config.toml
n_layer = 9
d_model = 128
n_head = 4
n_kv_head = 1
head_dim = 32
d_mlp = 640
vocab_size = 2048
activation = "reglu"
norm = "rmsnorm"
norm_place = "hybrid"
norm_eps = 1e-05
positions = "rope"
rope_base = 1020.0
rope_fraction = 0.5
qk_norm = true
attn_scale = 0.381
bias = "qkv"
tie_embeddings = true
parallel_block = false
extras = ["normalized values", "a norm on each head", "short convolutions"]
init = "trunc"
init_std_qkv = 0.0341
init_std_o = 0.0
init_std_up = 0.0341
init_std_down = 0.0
optimizer = "adamw"
lr = 0.00272
beta1 = 0.9
beta2 = 0.98
weight_decay = 0.05
lr_head = 0.00694
warmup_steps = 425
schedule = "wsd"
decay_fraction = 0.376
decay_shape = "sqrt"
final_lr_fraction = 0.0
batch_tokens = 16384
seq_len = 512
doc_mask = false
train_tokens = 154500000
steps = 9430
dataset = "wikipedia_en"
Each number is 200 + 40 x the weight over its row's rms, rounded and kept within 0 to 999. Layers, rows and columns count from 0. The size before them is the row's rms in percent of the matrix's.

# layer 6 MLP down (transposed), 640x128, rms 0.155, rows 120-128, columns 0-127
108,138,170,160,252,172,171,221,170,256,273,191,220,202,175,230,213,146,179,142,165,229,140,268,204,158,202,184,176,145,127,203,183,210,199,253,176,196,256,137,199,244,165,217,252,221,225,175,191,197,173,169,190,230,206,156,145,197,221,135,200,216,180,178,159,252,221,228,114,147,197,108,186,253,187,266,201,181,197,242,271,178,280,267,168,212,180,141,194,251,292,266,208,211,199,241,232,208,201,232,192,220,252,248,274,177,271,172,231,213,208,156,191,232,161,245,213,213,98,222,207,265,233,173,225,225,215,144,205
107,167,201,153,179,177,160,300,236,269,257,222,213,176,209,84,163,238,234,219,203,177,224,147,163,269,165,185,200,164,196,244,273,208,215,202,234,223,141,200,207,181,226,192,209,232,263,213,161,187,203,200,243,184,262,198,214,243,143,243,238,148,180,202,247,251,214,202,196,165,189,170,251,193,196,260,145,120,244,180,185,248,111,175,180,153,114,191,212,211,270,152,173,159,174,202,225,123,207,155,128,182,188,195,183,191,159,251,177,184,206,160,186,153,184,190,183,158,108,194,237,167,252,293,173,199,224,170,236
097,235,298,105,156,235,198,198,219,224,178,195,200,170,241,209,144,242,203,219,109,158,143,161,170,203,173,223,169,200,131,188,218,251,168,160,213,205,215,137,215,237,180,113,178,263,119,218,197,202,244,179,158,220,172,141,181,229,158,189,278,293,171,134,223,206,198,236,262,176,272,232,234,220,258,216,256,268,254,221,140,203,170,160,184,191,297,190,198,236,223,240,234,179,208,211,222,215,198,177,220,149,216,161,144,233,175,172,260,231,159,222,236,192,224,240,180,150,275,189,207,210,159,230,193,219,207,149,188
105,235,183,131,260,178,189,283,231,178,198,269,138,186,195,167,256,227,234,179,173,239,248,228,214,192,153,251,198,173,210,191,215,221,206,216,240,168,190,239,202,228,268,207,239,151,262,129,261,193,224,182,170,161,200,159,156,92,149,246,217,160,141,198,156,181,229,251,183,167,290,275,201,200,253,297,172,184,233,227,205,250,190,192,195,170,253,178,161,194,239,261,171,210,189,209,169,157,262,118,230,256,170,203,217,135,219,179,269,220,211,259,147,250,250,249,209,157,194,221,213,147,173,217,212,252,190,215,181
092,165,144,280,184,186,138,254,171,152,107,204,231,179,199,215,228,195,195,196,209,114,207,139,262,187,151,195,164,210,145,212,221,198,192,233,244,150,191,213,174,224,209,188,187,227,226,240,208,183,183,193,188,223,200,213,215,161,213,184,251,212,257,192,205,288,200,193,269,190,262,168,205,150,199,253,245,178,189,188,172,227,233,220,218,164,40,229,251,167,238,227,172,238,125,189,253,200,147,210,164,119,156,134,222,206,266,175,169,210,267,178,154,229,182,228,222,166,225,200,194,229,191,162,136,239,291,260,240
096,196,133,221,163,163,243,238,176,215,250,171,163,152,237,148,227,139,207,215,300,189,201,202,206,244,147,202,267,161,122,198,135,137,203,209,251,153,152,165,231,203,142,169,233,195,196,184,290,168,221,161,151,155,185,238,192,214,190,247,204,145,190,242,222,138,159,138,282,191,175,216,202,265,136,248,195,193,175,184,190,225,252,187,240,187,267,113,204,182,130,265,229,203,223,231,156,191,213,221,258,179,174,157,222,310,221,240,234,152,159,149,206,186,243,189,175,148,145,214,186,178,214,210,167,205,209,239,184
108,207,221,274,142,196,191,195,247,176,227,171,206,169,113,198,215,153,146,176,275,191,191,176,266,161,137,246,200,205,212,189,179,211,231,199,208,192,230,236,186,262,120,211,165,120,172,169,221,218,192,194,201,173,164,189,144,218,190,222,192,202,195,156,156,204,267,181,121,170,251,140,216,250,182,179,212,140,304,180,207,270,229,236,226,226,146,223,180,156,238,166,193,174,211,259,282,138,194,205,103,269,228,182,225,254,239,263,255,195,195,205,214,254,223,231,180,129,196,232,191,192,282,180,214,267,152,160,205
107,230,282,278,227,174,222,243,240,216,207,200,276,265,200,217,248,212,180,184,136,217,217,175,261,164,196,166,203,294,166,193,150,199,168,203,187,160,136,165,195,186,193,214,257,272,260,199,226,228,149,186,207,166,193,155,193,217,242,171,162,82,145,230,256,142,252,223,198,203,123,184,234,141,174,157,228,242,248,236,170,216,241,253,212,198,215,254,156,214,208,235,200,149,236,220,199,213,208,202,120,260,179,254,210,206,189,277,188,207,199,173,228,206,213,239,204,187,237,181,242,89,211,183,202,249,205,167,107
100,186,183,180,187,268,297,196,214,177,168,186,214,199,126,256,155,196,203,121,129,156,163,237,252,210,209,231,237,197,208,198,226,222,154,241,194,206,212,168,180,215,210,222,182,169,237,156,257,198,212,165,214,216,134,197,188,169,167,179,205,192,226,194,170,208,201,161,132,193,159,177,179,217,246,218,213,183,255,184,180,201,213,206,240,151,62,269,187,259,276,193,196,246,291,222,204,178,153,224,267,184,222,160,299,229,188,203,243,217,214,178,164,102,254,274,138,226,159,177,190,256,162,206,146,216,241,205,282
# layer 6 MLP gate, 640x128, rms 0.157, rows 121-129, columns 0-127
109,233,229,207,211,200,104,213,198,218,82,191,214,212,244,52,168,216,243,167,176,177,150,218,267,240,194,209,208,209,227,228,178,203,216,169,185,223,155,157,200,175,268,169,197,151,193,192,205,223,235,201,241,228,198,247,165,174,155,192,191,244,190,221,170,330,202,237,193,166,194,288,216,146,150,237,214,200,203,155,211,244,180,173,163,252,202,213,278,291,159,116,211,199,210,233,248,223,186,260,239,262,235,234,232,225,230,137,196,155,175,186,275,121,216,223,201,202,212,213,163,185,173,223,187,177,238,212,192
097,217,229,181,265,232,200,225,214,222,132,173,135,196,225,155,299,154,158,191,169,226,220,295,180,176,202,237,180,205,190,159,189,95,170,176,233,173,183,168,168,198,207,143,222,188,129,208,230,250,167,133,228,141,209,204,292,243,119,191,232,203,234,264,180,191,201,194,237,230,194,181,214,228,234,223,234,253,138,171,209,170,231,135,286,180,239,265,241,190,170,151,239,196,176,125,185,222,245,167,143,186,219,122,218,205,206,213,215,131,242,180,139,185,172,201,185,269,265,216,168,195,189,168,205,252,139,168,182
103,240,173,179,279,261,154,236,251,216,125,210,219,209,246,166,139,166,229,171,202,206,196,191,268,234,159,202,169,197,258,231,201,199,224,243,244,210,208,260,173,280,213,197,232,180,188,204,127,231,163,160,190,173,216,307,217,212,218,251,213,184,191,142,255,204,222,194,226,237,267,224,277,222,220,178,149,171,102,197,132,258,143,158,141,119,210,247,195,243,194,208,192,236,223,212,170,239,107,270,116,191,232,165,234,144,197,175,205,119,222,224,180,193,194,236,178,234,170,198,266,193,231,238,177,194,175,215,214
066,203,167,209,250,137,278,146,150,157,265,201,160,175,181,236,182,188,240,276,354,170,190,211,118,226,175,160,177,201,178,211,289,185,247,188,186,181,215,189,175,164,194,206,219,250,177,219,212,201,232,212,177,183,165,116,170,236,194,176,93,274,198,193,221,193,176,207,180,189,139,172,106,170,227,244,184,189,289,178,205,188,238,234,148,193,204,225,222,160,220,218,223,223,233,177,148,186,273,196,225,174,180,171,135,168,145,198,279,240,234,198,206,177,209,178,212,126,191,147,207,167,256,229,178,178,161,202,180
097,153,225,157,214,132,195,247,228,213,142,193,216,153,232,215,222,238,220,229,176,222,233,157,241,201,257,104,152,197,196,222,152,129,259,292,249,182,177,85,240,221,209,146,175,171,130,184,200,168,226,203,227,207,181,242,203,225,225,232,183,242,233,280,193,199,291,221,214,249,179,230,200,242,193,216,126,77,194,192,213,146,205,186,227,153,207,209,240,236,204,222,250,208,229,219,210,192,187,237,178,280,243,217,236,173,158,262,172,213,175,182,219,260,191,210,236,250,257,253,218,239,238,216,146,198,228,221,278
107,243,227,180,225,240,90,223,232,223,171,177,175,136,234,193,233,193,212,226,183,177,204,211,194,214,174,217,198,132,138,173,147,266,94,223,195,174,180,196,178,120,220,211,203,172,203,229,158,243,179,178,254,158,226,273,211,158,231,244,149,202,200,157,157,150,151,206,256,133,216,205,173,243,180,204,110,167,121,168,205,204,193,212,176,216,201,154,244,213,218,188,247,240,140,255,121,226,136,209,153,216,148,214,257,222,257,173,187,211,203,260,143,184,210,169,206,209,127,210,140,122,196,153,195,274,131,220,196
106,164,210,190,182,220,158,151,155,225,159,210,185,232,128,261,201,138,205,165,163,167,174,190,172,184,194,129,197,194,170,228,80,181,239,141,228,196,270,177,242,109,241,179,191,112,186,152,170,204,182,160,242,93,217,250,164,166,246,198,229,215,249,243,184,157,141,217,239,259,239,216,201,240,219,251,172,247,193,175,187,203,101,180,241,175,181,125,167,149,215,195,227,218,172,202,226,200,128,226,199,208,171,203,217,178,219,221,173,159,157,220,125,234,179,209,195,230,150,315,149,243,189,210,204,175,200,243,187
101,242,200,176,234,208,209,189,239,163,121,204,210,150,204,261,281,188,295,173,148,177,221,149,203,169,208,205,229,140,191,176,188,217,208,209,121,179,268,184,272,237,145,226,252,259,167,188,210,194,137,221,260,143,198,207,233,205,114,205,171,199,191,113,226,176,264,209,227,228,166,245,202,214,222,237,137,216,215,149,240,247,251,209,205,179,136,191,197,295,197,181,200,220,240,201,195,167,177,246,194,132,272,165,214,251,174,139,181,137,178,147,143,218,147,266,185,164,239,218,223,210,190,213,193,273,156,249,245
107,258,244,181,184,217,100,194,192,226,151,193,179,280,181,100,204,168,193,205,210,226,181,217,187,174,175,215,186,191,130,123,175,177,159,196,216,196,173,301,271,241,173,264,280,199,229,214,251,221,176,213,231,157,242,252,184,134,153,130,231,204,182,181,211,169,232,160,172,193,173,187,184,205,227,258,148,226,206,193,213,235,157,188,180,188,253,162,257,251,157,246,169,205,256,132,243,169,130,152,204,246,211,169,202,129,238,157,166,168,160,179,195,227,247,247,208,219,130,180,155,206,156,251,249,230,270,206,259
# layer 6 MLP up, 640x128, rms 0.158, rows 121-128, columns 0-127
107,190,187,141,210,218,181,168,183,174,190,276,226,125,219,203,245,233,169,248,228,254,237,134,162,137,181,153,222,163,161,227,168,260,272,182,204,199,162,224,222,185,182,151,236,242,123,186,168,225,218,184,234,190,180,175,184,184,266,164,239,184,226,143,154,220,224,316,162,183,180,176,237,178,166,174,254,200,213,182,275,187,212,235,264,228,194,189,181,198,185,148,213,167,243,278,273,154,158,193,207,253,289,122,280,167,156,217,212,171,210,261,219,224,172,173,303,159,212,188,185,183,237,206,220,176,190,277,171
095,226,241,188,205,181,240,219,279,218,141,319,185,219,151,143,167,200,140,160,193,212,137,196,135,189,176,157,115,267,141,247,213,184,154,186,262,208,203,186,190,272,193,227,87,173,181,147,261,191,243,279,218,235,223,181,220,160,182,195,182,203,227,115,198,165,170,202,218,264,159,224,181,202,191,184,186,200,140,196,222,179,198,234,145,231,200,184,256,213,107,215,180,223,191,255,253,231,209,158,194,181,165,263,200,199,184,222,180,177,283,154,177,227,151,211,230,169,158,181,191,236,243,154,211,275,257,214,228
106,125,199,292,199,219,193,303,250,186,241,277,202,219,219,259,211,197,221,226,214,213,170,224,224,169,225,208,156,241,202,229,229,263,229,173,140,231,191,178,226,160,192,237,142,249,190,255,213,185,179,254,152,227,171,198,297,205,129,209,244,131,190,190,162,174,195,193,141,233,169,237,164,147,143,192,249,275,207,210,189,134,220,176,196,224,195,186,188,217,181,150,76,170,193,194,109,157,258,184,170,166,204,181,159,193,198,295,153,244,192,147,222,191,182,176,222,223,246,154,250,205,227,171,233,165,262,192,220
091,262,197,90,247,174,193,155,258,231,215,156,155,224,148,145,182,227,182,163,179,223,97,252,200,178,214,206,158,194,205,189,201,150,237,194,108,258,197,171,227,198,184,225,200,165,202,132,199,329,157,205,179,167,230,226,201,277,233,189,184,218,185,181,279,130,178,225,159,196,148,241,165,263,289,216,185,176,227,191,205,229,205,200,158,207,148,179,163,218,183,177,176,210,217,199,151,242,258,194,251,183,213,288,230,200,157,171,231,186,131,187,235,207,132,201,186,240,122,172,169,204,214,228,245,179,128,214,225
095,178,216,311,224,141,194,222,246,206,218,178,234,244,153,261,175,181,261,222,169,168,211,185,273,148,233,135,217,200,216,232,208,195,162,252,205,269,170,246,241,214,157,185,97,194,164,207,226,202,231,153,216,187,127,222,180,142,208,167,152,181,188,251,215,209,149,190,216,194,316,143,197,108,219,214,156,153,220,227,196,172,256,172,166,226,224,166,277,172,221,177,188,187,274,201,195,153,263,298,252,214,127,147,203,205,237,167,190,210,215,186,209,202,252,226,167,157,154,206,243,262,193,225,202,203,202,220,145
112,242,277,248,195,192,209,227,137,199,232,194,245,201,166,304,135,187,169,232,193,227,168,218,263,164,281,188,230,151,190,162,191,193,218,106,232,274,119,193,187,253,188,178,174,206,227,191,209,215,229,107,124,228,236,204,163,173,231,195,213,152,208,200,251,145,222,96,194,175,187,214,226,141,195,210,229,169,180,235,255,253,189,210,241,194,180,145,178,128,240,191,246,204,204,174,183,146,267,224,228,150,176,98,245,238,212,149,214,177,186,170,185,226,147,153,166,147,223,186,122,180,207,220,244,223,234,192,213
110,238,188,241,166,213,233,187,253,236,207,169,180,201,196,185,165,203,175,201,208,234,244,156,229,211,209,224,172,247,207,129,225,240,126,169,138,193,194,203,207,179,192,218,273,197,300,228,240,166,195,197,244,289,218,216,226,197,141,186,208,208,185,131,207,212,205,163,212,195,159,214,235,118,213,197,246,281,191,236,221,93,336,182,199,221,243,212,178,197,230,133,233,184,195,237,160,124,310,150,180,188,239,220,225,296,171,154,205,273,243,204,167,121,210,201,210,143,221,174,244,176,226,181,200,188,170,207,201
101,145,173,223,168,142,216,200,240,197,141,190,180,197,118,229,202,169,94,234,159,154,256,275,275,102,242,194,219,211,183,168,218,247,195,187,221,214,251,195,222,244,216,179,233,212,160,161,191,181,200,208,291,251,225,230,129,192,154,183,233,158,259,142,159,146,179,203,136,187,194,180,174,228,199,196,200,194,258,135,235,179,259,168,228,150,165,209,181,171,213,216,140,197,178,195,159,128,180,215,223,151,283,153,179,261,162,174,135,172,254,170,119,172,123,258,195,187,217,227,232,221,200,210,171,222,176,252,208